Part of a small language model's weights: 2 heads of 128, biases.
Each number is 500 + 40 x the weight over its row's rms, rounded and kept within 0 to 999. Layers, rows and columns count from 0. Numbers have three digits each. The size before them is the row's rms in percent of the matrix's.

# v: layer 8 attention value, 256x256, rms 0.0456, rows 63-115, columns 128-255
# o: layer 8 attention output (transposed), 256x256, rms 0.15, rows 63-114, columns 128-255
v63 093:526501468439583540544421470546467480402500577498533515490499566538472483479470469497448550562525543500476450534504472503452461497500510432473545469556504518493442512452585526570486545455511508511511488421485471480548501458476543519496523472497437522488495500484421475500506559525473518508541481564484496446429531591585460477439545596508457495514594526541479469479545483518477557537547
o63 095:454461537552565498533484493435486519537465480485488518505491392510523594496476479517489536539457454526492508503500508474572460522490454507476511526440512467498530490535523490468500481537569598518460556532482538452581504596451439455503543566530549532410479499489490532518539477425549514513507519522530501455481510549442571508562511385491595502490502550451446455513440441464488422510514
v64 097:530506499481527555435554402516440448527427542517432507513534593524513483523521436526492516493480528521529458498514486494475514570534421506481552532530620471546468485487436530492558481446453535473449589500468484546485507524536507529491454491456504495447505539488514506445478511511488406541551509537501512500491476469524514506502488456434548460495495505494494471481549537505409547492534
o64 095:499495427497580514508467515539456513509572479441557476499519515514509541492516541515502464444496526521514509470532519564575401521487539550562530507465427548558473505455568485460433512572555530403489490533526543507460459536474552496528356500530450527510594460455476477494466464522467542462447498470499463437498496551473521423537527527522479492508473512490537549550491499507494435511406
v65 092:530532512486467498507475500437558476531585485521544472433544458477557467488437549546488519483493509517537506540512442451443453505483461517458474535466543509522479520441561510492519569530502444453533540511509473533496535504540431485495565480446500532572486547534456511525511515447496473565456515501512456548495481461464545504569558442495542452512564412448458466455581538519465457457512
o65 091:545536475526512547475519563531484517518461549432442501501468500532550558449532470454465467498545516489433529466495448530558533436454491511475504451504516582472476498422421487497480401538506557480488511595561468543456516419459517493487436503457503555424506543465448445489435460462525547499551478516497542504453525471530471504536509480483522531532526485588481506463464493501545501544473
v66 104:515493505528515436485568489430545499526512560506502533502471437540511529517452449408507467541494418504521464433447461455516535514417522492491502478441406500570463558495466521430550415465540556493505523536491466533550516511466497508553451523506517491552573496505487575561456460482513489444596526530567459500530516499549457529463534518433516441436426475522539497515445523483443478566457
o66 102:476499489512505513494453418476392483533502392521501454525494544426563516570469507481452555486449484396573474507530444538420553458582430533549449506421504470403605626490517452490456557441457493502525438458463516525523479453515535515520478462506428482480458550505513505458482558532490521563447468550515543553494545513512477480501496459506459541452492511502483524504499464489460542525458
v67 104:473480541506469477520512541468498497525512454466585491545466519474518449439501477586436516529525461501450450541569447514466466493537492478489548533498506420530506453494515498492528561523503412449506481600438512530455474582587521562468417433484544476549520530491509467446525525458455514517427526518462508492445484535563545503514506450480525494583478532522529543475448510545510504521511
o67 101:575510421437527529525509463550515456501579533522455491513512434488424513499525539422499519429487517426555533444460536488585468546421514521468481482491473534551487523558551524486503445541511520510473474485534510491521475570494541529487556409503493461404584443501468509471478459497434506459519505549468605430486543460487469437485444482468451529435491454485568501509526525463495552529525
v68 097:449463483537550583473518469471453479539454508514535502556486510489503504494488500467487477414479601478476457475498502473493462451460503501459519467550507521479419430512540492457507478525491570490449532549476453462505558501531504578530453526495400535544510512488443557463518445501478450488496471451421487535556487483511476498522454485461458566552524444444507517497489498546509536516488
o68 093:528476484483528504463599543520480582459499443449492496413437561491548542485456509505525465547527503485503500442444485491483573505524497510510513523518444520442529550451519510421516480436540483480522479501542527543496464520474396455540480528497534534517514469525458477457487588519473406473485476531507451529568495583552484459491547479469485550457515457483548540495472499542507507482482
v69 102:521473536562529492481490555545474474504558486468519563513566490516504428468538529502476577480502472494462446502591495533472488481474549561543475537505520484507553471493446514373509528481559449523484446463501558443526468511386512459512463500492565510442511463557542470501459463484468466510513499523551479475514526524473460569497542523535524408488497490500435485464541421503459570569507
o69 103:449569537524480490537434360519515449492510523525539414484435466524486555495447431498540552505467524531491516549483496430497515518513510460455543502485489509494487518517471497477476534465494518482505502462476446515421526548531504505480501531503522495513558503470479466564435477551472535450483480485487483532420459528537445460612432495487511537563476485474570545500514486474442493546525
v70 096:488522531569514505432523509529533438502470433500548463455507496464547437452463518495494588504553503505537544496500472542468522469502497510490471488497521496500483485509508530510478521487537446495506530579502520537480423423489522445481526472552516498555464443605515533468502462538472457520514494467535537444500614490470500448538566511446487451533500559447473495492547500505467467474472
o70 096:501570454415543494529525446518532513499474521450498517577533479529459527527526464489482459439537468578510487511460446501537471563479526513471511453552463512509506442562459562549488574550397594453524469437501452536518520465462488485532499628530466493462605492458458557550463452468488542482473505498492494438486500458529531494512536512446448523495503488547535525496476502474550477491550
v71 096:535462427518572526516449515497557566460440517472448509471491496526518538493477500500501544500576515418403498457591517465565491517517479502518457464528477434484555523551528462458477458530500554446449483462522446517553478458541519550457535491492519426473482476476494518511492472493502571502500524520558503517526559510485496451439578528481526562512437473418512495520496510564452479481549
o71 095:469476456480462562486563470474510520521472486444532515556525499486478487542470549453458486512468496538507560480484469483456533519481515457526527556507506496562459427501374422558623538466500588570543474525442472512461536520469538491479516490490519506530471478509492550551553480430533471443513517455424522544544529478523489501480518449553466522460463493563525539490520516456442482463531
v72 098:514448509450415449472463486535526474541467500505508505541496492469550514531483515476462558419481535496588490509534485487490471461485416539541487498536443540503526585538517579580513409536565553507451474450522467471491506525530509519453490448508465464534464534511544542469575478548536491462527484453527546490481497434454504528542418482519467486498510499484527491546520478483464541539526
o72 091:486566461469468497505486493496514476455434510502562471512506573530447459478503480490547483438479494570450491440548484593499533432495543528519507521508553462515480437499537477480492501461403451505488523573445495525448462526459506550486457594545539481475438541526517478445494548423533500545537603588496442471531464524461454473519523483491532463518573539489473468506506523567521561479534
v73 096:581552537430543423524483513509523505606467522564517474417484474509501506504478517470452517511515514540563481461505478463489452420476416496466485459545521544514481561516507540531526455444528622531452540477532441498479519550463436528486492506489555526435526514417542502492506509525431492442536479470513444459484459415461503471522423550558557513490589433520511464487557465475536452530554
o73 097:495528513468500460468494520523459571415463527482568518503484600525481537464534566492476431472449481509458498470491569543516516544482510484447457509446576589551466528415443532468393529497509419548509513451556515527474513487533510493491458512509480518501500488507490462476526511431516481503494551539499491464558489525486451506502513438442538443555428497523432589597449504468474422486453
v74 106:536533443474458549504520494481535455432461505557536475516509489539495514460443492543483580541482476452467458530514501416470582453513495501515461414505443443539444464443494483510446464507497513516468468451490530449527473517507526506490483558401538482465480479473541438465513522436499532472495511527491455471506524495533543589537529489467505430502543543544490500550460509544495434505483
o74 109:519517498509597486532550479575464478542566481480466542472459469478476544465609549465525521423509499493587517551511547509529512470513460499508492555472488445435486529512531505459504569465613570549516521475472472520497505537523517459567470496524474568535543466499599502546515518539426525411542463538468482513505491486531463483537562532443573464489573452491424496500523455473486452518437
v75 103:575544524483554407532504546540541442491459559431574546477539486516575471527571513409517465429491479515437568489450477468519502518538453475510490448543443462439549511498531410498546473499567533586457449463478486511480506476480541499504563544452522523412477568494484491471458517516525520470524495518512508492493562538554505459485500512421472539522446533432486401459489518459484434561525
o75 105:486531485509484497491477471514402563527482523564457564460498457570498583498506433506512502498520491517489444497627494517510463533461466454519540582471459516499518461510475537514460533555469469558478462477510533469563471546455434492537475484463439468458456489503481583489523503531487550465484537523499509426420474493514461548504447515498529436467481508509510551528592546446497531489519
v76 100:518529513567551502472471539563504472505503470461527428498507544468484508546460506475479559503446457491521443577446533486453506451439502532471529493508489503444575522539544566507435563384544483523506531605522490462507465509547510634499534465454476438396525507506545580507512512451441467518574456467488517523501532472483514483505542551513571474573499416400527506542524505456508548434536
o76 101:440512472451458472439519466492519478421476461508455484549534473468426457514509518514491513493558514462493548557521458543534446563530587474504536552466424506543472389500487438486451549540515487510508469429533505512442537506443516435448547568469524469494517509488486550523444472463520537504485512587530500455458474474477472482505510413467484550446529453457512483501496482468508462494506
v77 101:507412510562484545449485480519470443530480440531485523532506480507487472574508523551387495500507509494515453523505579472442492429474490460443502487567541500454520518530588475455483546493552449555484500505516531501509544500480542505462522463468466476470489514478475482523467484530491494561479469457477420483497506475531507538591523551521508458485480527490454502451445483528390518450455
o77 111:479480462450515398463556524510460487492470531516580511519488423534496500421530544475565476492506442551519506532422433471534548504536575480461491452542472430614468517446488534541456499518512517458492492458480445489553506528514497489483491584540511539473473446441474419513508493463518490452609514476513512480477471551426482604504527466523567489535515499560512499509485455497534501523510
v78 105:484542567554504505473494538521581487488566495545511466427502567489601501470499571576528510505449544495445567430533479545537514485474463483512461555509407582439560471539519463549517474470519501453506512475505546518451529510472463544483523487460497520507492430544528527496464514444516514552456472448521456507519486417512441516522456432485484414472543456469503461568496461497526406576542
o78 107:526469529472488532452446468498492459494447491417513510554508527566438501495482540395458558486452506454481405547495562534534544455509505454543513481534550478473489485498432570482468474504542498555557501560486502546444493495477501529503448495446486528520462591519464451464472494525526597503519442532473563493435460459508531456475485606468537508506435493489457518511548479514559490488436
v79 096:504446448536521516463539497510543499544515459423548516480487497471459527422541452542456492477519422465474497458462517505531545543472517505544501564489467438513557434543468495539459438453509478461534499507511439524527555487452515471489462479517501498435512514492457540465533525481518505433492506534508517466571548502523478510371471550470540496513496466437532526520533475468464487482505
o79 100:512479481434493509504449482534488410499498501524414487578592584527535514534534513400522541485449482483539454465490542529444516464567512534519530486539503456481481435467522480497506529534496626551492463455439511502513442503513470548456440490506579479525477461472562480465478500524522494528557588506500522491493560533495455477589520549551471556456513479544503488508462558490494490477488
v80 096:494540529551470493526507483517562548503500516515475488496470588484514531492456529494515451471448555491469509521494474466499469532487528497484372433476494478460508515535566474449496484580499504495397542468578566511481523457471496574523546542541528454425523473551496456483478495515511541496515582534484516443458531399513482537511505427540531483555458531507475574607538525560562513568404
o80 099:525444507490417576418500465465489525542503505479522570448511559467495508482512508483560479542495520512543490499506598456479487531543485565533505549476517501423475443482484471552557526491501551543536522580479473461511449481542514414528533512505449540474509458574551483557522508480467474423510457524511482527504493474500518475519486509533454514486565492531581523494452505506498434465593
v81 098:434504506587435482468437489459501485496506520437437454495531486503505497509539562575435526513453578516463502509592592469508502507537410448468476519505490473533465525532451476450474550468505475478516494489509456595435563479549476595471505473514476539516500517501452478486547485550484491556436498456444518452455513389509496539504491434458471483498589504575505465519463540499472545517457
o81 094:558475473423478607508581517478513484553517487515552525531502494501475420459427557449474556498565458515529529484503492518587583489467507505544566479482509474493464443394556452519504496500482566469484511510492459497491510546515491470532478505518481495520569497568471479536471573455499496481514518519471497503500509566477521466465497506520483515523449470470502516547496465514525528398550
v82 105:504467515561560479444483513510492539558578472453478527484451558512458536414548544494454544503434514445581493523492460495521458495543504610528576514479482507525497534508457503523495497555553522493465495451479548486555493489577551544462530504468508503446508500496544514418419563504543468567487499467448519464518433433550569498515486514501491534508493457429469486449493506501490460497544
o82 105:490608473537521468497512396575542513476426432540468506503496459499548492531434617474519523480564501533521513522453495530492541432459513476432426496548518507534489455466521518507501482484564523478453558530497478501507514517444455469482491484539478536536523483443477515519567501473528490538456502486502523535437568513479502490545483536491501525585500474569447443520467433498533528497539
v83 097:452529574438489522527526564530527464551532493469505473526496508505484485451490433487448485545529513481510525482368520544512509502392551433480540536462519492510490438552463538570454535508546483491462488482489489555473518431505510607511500501454492541498490463496509454513455526477516397454516515552484478455510430466526553490479451469547461501545582464510511553524527452504528500539496
o83 098:481501463489577553435497439484495561416554452527424489567496546488545492501461506527515538528590520479507498513485517464523528547517465529501482486518515507554539517502538505473481532508421444536488534544479593430511519497495536562523451498492501521468495456526466575505469485584455523576504534496497534499437531483521460489515469556497509494489602513462547445473455493521491425423514
v84 102:536510477485562545462454505514548496532512450532497536426431496477481444476442487488479475561511485397526482449566532527409481563583492502500588504488474445528519475499453499472479490506479490492480508452459511513527523493448448545542488523512476514512596486541498497477518443553596465548460435513538453472414406487513569559480529502532517450487552508519444474559481489474435446544541
o84 103:499544503451521489480580509493523494541493600537520492513489501522539548541455463534428520446576518555523474637524510590592544463511483492554515475423575497451482572535490506476486567468480508536486530478445424535522495534565501473492516480521461457598529484475494445454541565448390466538482506443475518509565564543502468564522481522495450510503439536528525506500488482548527480451517
v85 104:488503508568465494538497557423516524438411504567499532495484537501510503485524478498467555517462575491551531532460444551528581455543452567483497400503534429494552513519527551499436577465530492573444542495480510546460485495543481463526495490414494453574523550530425497426427462461535530507568545534555584486507460493510497550468485467526514477461468504556493500486508505478460488506470
o85 103:521481468495509547502405453520523461518458521500496485510507437534496511526510625468469468499531448559563544446481514494452532557502501460525482526514488584440521447449430467503442507493502501507638509546529480530431448554487497543499583483467495545456464543500548418548528509511515477545398452545551420487468507455463437436511556481548455479512565492501423520533477477475491575473487
v86 106:513456474533539518517497520472542575544584575508504536437432492523514492459516461465533526483463497499500560517485503476504450431472503512465434496510512478499551472492509553517510532529478584540445438529502508503546547438494489456504464532548466533590487527562445494553377517528504468572515507500571509500496434480517461488470504516490510528485523527460573482475454572523487489523490
o86 103:497493566454472457530525503440502502500475486533520507510585518521533574524468518489525553551535513555459517504504546507487566510492485493526443529572451526479461527486484420440427452454503487509540557438469447445573502448498511532512517439470450487421434484421464497452498446543580534532422468514485492510466555470490515552508528477472493538512525545617535515527505470504480503521473
v87 093:587479583498450490481512513502523530443517586482510524603496571538483519444460487542573460431469520489513478542473540509510537494547502505411482487514486507447456540496509477472456482498546492532498556513421560537485462467421506532471481503557468547494473518443477467514521435520540465470484501531472509535484489426489512526456461481492478537540509522458543542487508479471532551449472
o87 094:527577487474510477458464465406523450482479566519479472456472464454529460415475510493488488541501463486415588540506580452402496493480555528546530375515476475532534474498468527523568548564491426514457519532516511468533495468583530519583521490453460487443492477533471477525479528480413493526532516572540439481534475481493470519469540502567468444485570489506513498525533506568534494490485
v88 111:513521512494503522548561462536474474427505472517517568540406489478511510517535444537497538488557462495391505511477524433448509566538473509426500465500534444508468521450495483410467526457415538503533460459456571482534545560534507532496466472470534493440530587482460584529451539455539454469484566508471456458453535470515535442492494502549466554481526481554554561529453556524497510474465
o88 112:471471521537534422518483526477484463574517511538518503529492469539496501470451561487488442504499444456644502446511595521548487581488458481544495499493441568516433481538469512438489535580585491535531478435537469551540486564517456567580436403459515495547496503533541479579500491506469455531530514517520446433485489414479430542474536489473470510520460575475495500498545424502520468571491
v89 099:487479472471477451510497522509588444506488535586520504524426511458486429472464504436539464514541491412549437495529513542446446453509568571479489522499479471510462537543452453515530571456539446472460451556531455496486484450567551523545521508532466468489474464501580472542523489494437604538425567455391556551500534428520491464479474489509455554529525548528436532432482507530502530494425
o89 100:483426527524414519591484523490471520464512546479458508484474518520464522500547452539495473466499561537484546523453475462519535608496464473414529449431571522477527502543460522553500500506572494528492478457500537459456454498442467477440464504523535497523518478526504483525538506499483413530452424529586559464488507470537415520429514463534457522505486522453461506542517529450575561490518
v90 098:574473515495464516531509525500483502472540525444455546561477441504454524504498500527542508518490483489532464555437520525501579559501469560504484487561470543539404486521433548403516455520498490429539550472458562467514535486480500421557448456550520503441442468446448482515443503500496465458544513527523503501466498461535531462485523495466524414495466464531541511521424462489477575548571
o90 098:488519473521555451496488472531495485516478523518491530519488506553554521514474508431481551461475491449493526472469574452556467460508474488551439487449488488443492506520491368465539471510437458592432480514460520477615549480475492541553518516531468453513546474474500507541453494474469495550497524457499452600565531493463507450514501473581429522495516506546574509563534529516492507547448
v91 100:449462432486532577419480521452541513420496608472539446448578524503512507536483510515491580422456438548479491454429526498489452505524559454486469494435505529527483449457496438525498487406486526513498543444553545525439479530479471493581515461510435518598489525572549463497504452517543550517402499505546522529506454518562447524479502561434507479513446527460488452481504491486590441489514
o91 099:484522520533423544452443453463500492490522455508443496439514435474465502484556454500492458553601514490482595513566479484470469439479469542507521488597500525420516500490505579445490521547505570466525491481511516534477581441573535522427493488501548473517520581464469426538534519546485451530507498492498506524550649510499506518496515509509501499506531469505437456578541509489514496538441
v92 097:545526501530498490503486490473470452591535484503424475486516472570486495513550469497474512479486487463537492440520523454508442609487487577536514494433526431481545500516460515470537500434514488534512566600530446516451555537474515499536594437469462446552540527449468520493536435532470482495445475484511520412503530476499505501445466531523452476478488457524526573525458527525516512539479
o92 100:402532460548511496422483506541593535490556452515541523560552573425446490518465560501437503455505535517507479518531404565488576469503543568523476436550480462506518524484519503514510463488436495523465487514515484551491482477529539469461461509527490471471552516543490429534509558454473497519425506548442529596481510505522535488539501530479510556442456510452529457524478504520485527429443
v93 106:494509512487549491531482476557494515471509465466472520490529474467482483447473426450501504552456526501420507501475493477454518417440521494527536499504570469477465502488524529535557498489471551489492483449457418585531494507538542543483458554544471534496471479466477475504456480497497467454487516580520555505539497578555454511492523512525432562477500487480413522431492498489480543461544
o93 102:584410460575482529466508469497525491528515445470451506537451535532572476483544530534469471509498488556455522551552507519493493507509518533477539489449448451550465516505509504475438537472423496484411486530470491402429546472457525481497480436484538514491542434444484529475482507494503456542485526454508541488486475499496572544560497521499530478482513459529510504525507486532510426517502
v94 098:511371477509502514520482518560536503494530420496457491505436507475549446607505488514525519481459464483521514513502513539540588441476474602512525475490585469428458462524494483565557471534573478557498466509455495462454533490475556473419462509439473486510484527493495505518448402457542434436489427463486537472546504504541518456477545482541435503474483486424499459506520499474424506413494
o94 100:508511524434492483454486551487470557524456516489463530580505578526470474464496490447493547506562497536440455484511417485478507469524537486469520556592539503551533463524453528508516548507476453526541474514492456531506503488519489521485500509467528464489509424513455458527480478527540560488561534480495426453429573480462545529451428475488532530551509521495522486485453489466550531416513
v95 100:433466492555444473532439450484510517497482431462492500502500515488520504434478459544531443523531532481511476504476452562484528487495481457508439564498484504462516412457532520581463458522532469426463521550511485475564513464488533509473510448471497558513501478471514467418489399488474493537497473502504476503576530515459458570551485444535529483566573525477454454533466475557502500491479
o95 102:563538500518574545469560441504503422457486453414526525480503488477509455548525493454471539521469442546406466492464534477541571471540481529514552485524491480486483551510509566454493437448504526501424435426473473506484515555524499494522522447500507488471453565481557510452506477509540515513524478544497469559418456533493562532531570535451562510468439495528528501430490466535541500530586
v96 096:422475537491518490548503515487479520531475491433457501512494575501484535551443535483457494417539537495466504485451482536474440486537520444532508526479490565552509429479523508546508549573503519532457502560447542463501461473603490499516464549525483478471553497511530483492502534540442486465462505563528534501476541476451400469437478490458419543467511494497517448548634491455515514443509
o96 100:506535481533499511572524396491470512488497517559525478453532490473568517455547538484475512480517501526557570553543511444526480514521475512482461476532442515546505513608525459458551456458557526514523547477532569470535572496450490452507457448524528527426463454507508512450466574537510536493517531512487508502531427503503498528450493541508501437527530454471488507446462519522489491501540
v97 110:479531515450517480484467526486524487418495500565495590490472506518524537523540511452454448523471431513405432445552516460526476521480510493495591542511525449573549465583492475374445564476471513513486546457451480468456459501497504490511496414527495506545482513489436469529508498532494509462486509549431512518487516463531435486450497492480531540542440469617497522468523534521556524534472
o97 109:494433461550462440531526485514491488522517591567516494431476465491470523447426499511527532464531576530539565481496532505462523526518495502485473469426474490416509544456554461556461575517499446545520499513434477501571558591556449577465465437604559520534533457538516519481526504459521471519437463553540467511442474515570468534513523524535456476446520476455476483516552491467470549517533
v98 090:465470502489477540508457539501411582543482480504492475588488539504487436497484507458522474498492524580489522491449529536533510498520542497421562470508409515484450470549488465459498448526463533530523491494473467489537475506483510533592551536525444525469596571496534533576485476513523504557532561475474512442471537357452460511552497566444546498421462478498492492468592482535473524547455
o98 096:447622507515588550468515454514537427505497482522553424434495503568527512528521456544501517527519476484524510514524447504477468533492461471481479503500456453477534555443518500456529518466520468480533475475522578543516521543517449541495520504429554462514453462508472456499457524430473559453519496543582544523534511512441472448479508534569447538544491518501479417463445428509534420490445
v99 097:508492479512473514496505518519468486495524515524487485551570563534508486549538506412511472487541496483482535555516562418568453532493467529493443509540433398490585515568512486514393514494540503468465559512510477545503490513518500504513405529480540454502502542478412540489544464500506488576448547560455447555489415472487426419564492551469514446488499470483499433506557557485558488481519
o99 095:496489452534504429435535548527486419478430486496494480453485473488528508465504531530529553473436542526472577485519455527524501524524504515519496481481462493451505426438535486575494536527497585470565474558488522449491423447421519463510601435597479472468511467522434511511483588472555523405481507567528497399541522474590505500477489500464489519467453511475535533442556494474532487501492
v100 092:435559501502511515499473465488479460548491524543508500540511489533540509472509473572487509527502442455543515475492488404362509521488529540531548470496479554494430565545500516511440473489510544587508461451469464530444469444496552487495413573496535520530479495504504491436512465448503507456561459518513486529494505414516462487503488507492486568472506541541461466443503505445515514539540
o100 090:558469521446504442554571475509536530454511437471548592404417465513498524507545585498470478447504522510492501523441565503523512461504493517480544519489558489511522561439550524493545482510462442490454606516483544486470519576567467502472488444488435523509540536498548474531497557527481462526482543485475491434611475505590453477534465469549508482499512467441475490577508434519548456556466
v101 105:527490403544520450518487457499421443477483489502459502454550444529427495526453518522489512524458486518472539452526512560430510547558527460486547581412451510478471497538414455518499417484557471538536523509555485519509575496499560525549443547456493473479480483548440532473475469469480457461538480509461512517512510539451449520577503573560498535412486512455527497453454487572481537523526
o101 107:511512531517503560517491513510452565482537567546537554544472539488463530514567532521486480501413490479476426465449491507539596451516531490575540533510514429506449528438472505577544519563519467510464538465475523553554486502461471528465500515515525505497482485453516524520537534512506543555507511505483502521554505551507565447423429470547464524525480495502470451528495431450516410571476
v102 110:471503397469463541560402507482507518482494539557464529482523580462493494481596498487525585525460514540486485527444416486509487433444534491463533437521494517511505508527485439470494514513467534524451485521556469477459516505489457549537422480534562527471577542518479570543511480492468507497565414551521522485578469530442410522490465440438511550519482541510500596569459480472519560494528
o102 099:480465549508507544522535451474520565453558463468483522466550501511581483457484529483483475489493528509508502485566470507472452546502464511509581558449481553484538548475512463485527526401469518488431554504482491431542612534517538469478477512475517458524458475449583469498494503433478524444506555451497596514468553496479480377532442483511492461569508416471455423540516403451438487494396
v103 093:507492538424495481470511506576503499493450527496564548454485506494472537438514514469503581557539473472489523435471518457560495480558528460495468452478459447498454579454541545516489553489477477520492582553395425546487562531488494458512525444483500488566498507564459498540493515531611506481561502456506517528500486520512456433525541515424532462533414483531579550519518545541399499509498
o103 093:527519483539476465488403523420551471461458494511512530514560417495501496502445534433497496559426446557553504538526498586438534450504512522539460509513587548450514476484456484496455516487526510500570415501542529509476536481510546537465550567545476550458553518438455489507489496491439473543428489561445531499474530512499492440517582550475530514523535538584500574438475493514564474504501
v104 094:486544475516483476451533556525486490443528459469512531447488458539486454460568531446495511518481427573458498476567534462564493472543487363537486440461471499499499502489552477519441507539474492425479458499468466461478477482513519471485586527510559525509464442488526440537526488498536593479479571472518500470506440442513485519496421572535479539516559494551529542520563463511526487489496
o104 094:552496509441517570517510537554481428515490560532495462460507518509531527519457492511479513422530548485509493501460524494496509560435504555503409606482529493510529461531501479529567566510526516513550494524534521501547535530517523582487488527458510510521547520502432491451492480500482493464525470509511548565438519480571483462477483520435549497402569537484438512491535497534497440515487
v105 098:530473548517492545424483478495491507558520497521528553496521516473509581496468474498532555477488479492467471514515479508524467541460522553454534537447534448448432501472586508487520507503462450525571521464527477509450589477467507522471527464475475578549567472420549454397368544474527494470493526470524432518502515456428495463510463501514528496545496515547489489480551461532471509554484
o105 102:543533520458494520514516518433506439415404491437479475580453461464476535493432602448513457503488510442520496449545481469552455521503488463498439500562566522509531442575527529502450479466446556447480508562493503469470491541537570516483498499465509571473496499550494537511528424528505525450457432573501521472410504543594473443509514451462468551452487535505505605542457500550548503573512
v106 097:516502559571587582552518518485522443518475549434500549446453523496487559540488510474506444522430479486426446514529479498496459491455473520546478547494488554544424499487427505566511475560535499540532478474519493489501524456419479487477542487569522425515453527497489475469416475461469464451527487489596516509548547548482449497509539527497586585466481454484514547444466489513518514523521
o106 099:522555504544475451429525509537484515490521443437503520502475486487486494482556452481470581500480508462483555519444533440465503475553478479567404537487436452483489511542485426474510504483554585484454538491487478454516553467518467467547468536512534557493452500480401579514521538482532573484477500576479422494464511463463499475544452443501503506480518580542530510548474526570514547498488
v107 097:434572462423519491472498530520508519483513505558474553500495456478527470505481513469470484461458543576471567517454494510462503453518511491514502406431479465444447492510539530528510638562452470483481476437440497497425580461477532516546474479492494537533404538522551566478518532579530547502502521515501563536542524537497461549516540498570428521537460524548499517504593508557544456500440
o107 089:571423457478484535572417502456504502510527492522498428485543458476573505482506535468500435487529495585515530467565494505477459551552485487536532505480540520451475480478573528532508451433475529508537527582480508563515462452468492512490546469484546471501525497542555414516523479492469500529445512499582526463479508441488589470554526558533568471429531480545486536509501411449449474554472
v108 091:556497485463479569479422455462457555538513503459472535550519442492508472461496496474467515505584454499521519495480515515449502544507504513527469516530526443536596455491463585498462498531404406515440451500506478505518505506557486464516551495453421530572523536506435524455510532604564467545450546458508501504463533459530520487557533486573576419499522481485510518585528454514487532486444
o108 091:457495463488503434451459486490579441430547571491473458506528491542483514493497516523477568524497576555519498470521446512558482491433518537470501535482473506415394532433510496458472528532536584413489483516553545517537516461500509545515506516569599433472510550499503435512551506497468513463521507488532536575572471533440443512473522492509428547519506554566507482452449551499474517486574
v109 096:471523483519517519506537440457556492479476546445472449484464549593479504499519533515462533531544497494466496478501533502420530532455448484560381432476525493498459522449490552518499464512417461527542372512546435490536484498484474526451502470508512562518560537540573483429430472454535555529502489554451553431564447477497504470548547494513541485484546515537555534513515503438554443520518
o109 091:467444506468481526482504499525529457524494407504578547441516494456442435496543507501535494493517487422566542522461544534539479481507465532493536538530490532385485445509477537491499482501464551457458522438539506520462552477467544476481485546499507475454553532551479490487544463550551490538464472449494420533472468494513531463442518448449507548513576556492467515541517516515525541530430
v110 094:513564525506490458527526513494482516533447501445536516466478444586473525439487571504464465564460489524475581543477442501501488491525488511576418536406490528481541484476439541487477456574491496487468488485478530447551434508429505500515546571477526430552552504578581481512509520476429553489434497476530459454441463433482525521452581491546499543460492503537506491496575545560528454505482
o110 097:452534508517497513549461473548508456524462553485531529468480524494534518510545497478513560535527522507531440538493541446473508509460495536512471550472517496473436495464527455512517511437512513542441539538517433603440462467493502472493459473497498516463508535517491543513504518508471540515537481465527473477546442527425537587536497556480537507497512516469465502494465535486488487522490
v111 100:515506433472427543487521592535492491494528510478531500550547475466525487423545504558490523514534532495561483495424462508499501471523483559524491551613520505423542508543507551486527515526489492500494459455409541536527522491491518502542502494458526459497488473569518497542496566494544529548538466528556482512427482498518480554433507474490489491525535485552546489535490492512493523497529
o111 096:544548507504495492541428391515490526503511486519499552481487461570500545497493515468551523458442465432435507502571515556540500489462493549519455507477564551539524453475487469471435484458528437522610525543497494515456480535519502510524539548564492476537461505525438496523474404496563470437496513437491546508545454525451474449416475518530551526492521488456497501437474493482469507445478
v112 098:440450466478473570434548468440521575491487536505479490531530463433520497542412492445552517513469533543482531549539459545498518518526512563469526579498495498495491442548502496470468516534460513482466425485572515547469571550480486622480567430458439556477495528539471517454463484506557533554468505481453439540467543466509448445537508492503528529472520496476533529516581485518500575459469
o112 097:512481455497517533456545459462500458545548465448460504470486493570448443565469472516491507524559499481468494435497520494517492435492493410568559473541565530471470472484542536545463490537500513467505524486420557528481477491496465495525480535526579504537537527453539500508469447506552568469506509496514516469519432470533521479563586473504497502569541543447523482454563418445426473492513
v113 104:433506570502492517499513446470506507522531476478531507546485488483520477457520509481469504433520482498550510474497518513482469518543530538494572460519495391472513537495491540522528472473497522523530508485453528476539498508453555505529466550535506539398533497487470508543439440440526452564517499482527500463489490508496444528472539451487545535566482519454493509532505420513480547459412
o113 106:571541508507479452467514501518508432476514482513515450538539528539579474505459608459409445534501446478514485484466490444523539522483524462499516572536539511508497530519505401427437506415545498507549440510498550541472547555534463479483564528410496472526480436424457426493491483494480488481534434540501494523528488519492434510509493554580524498458509494567534521506463513506519410488549
v114 099:503492572528566468490548526558535545503543476489547499566440510532506420409476562510527447527457488564433426569560428501517448427465570473457533441541534488570586467438539521491403435472490526477531547402523517504453486454496544470478523484531484484387538541505512495499469500513467517509465549476495491560528554499452450525538543408473439446511540518491482485514538439492473541502427
o114 100:495492485437466509550470494504469507457505438534481458497533521484548531524557487424554510490449422512557543516464577424481425581447448546450564518535507519519471473545519428571508580458563487410521436494463502474533495476481472485446506540454485556490433542430431535492495444454503548459538493567463510512509483475575551574557474575529528569442456479402529526459508460503495533497555
v115 100:487519475504529485468537530485477468527497475512535488523464515532511514515500501519529496548522471409480557475555518472508531452542445436521556523448380429445509468521552423539469492484398564584549527569519546504459570576480522439484442483607521420532497544549542568537480455513472504513548513507488488408443463541466446419465445513454486486504487466489498463466511567484497503558541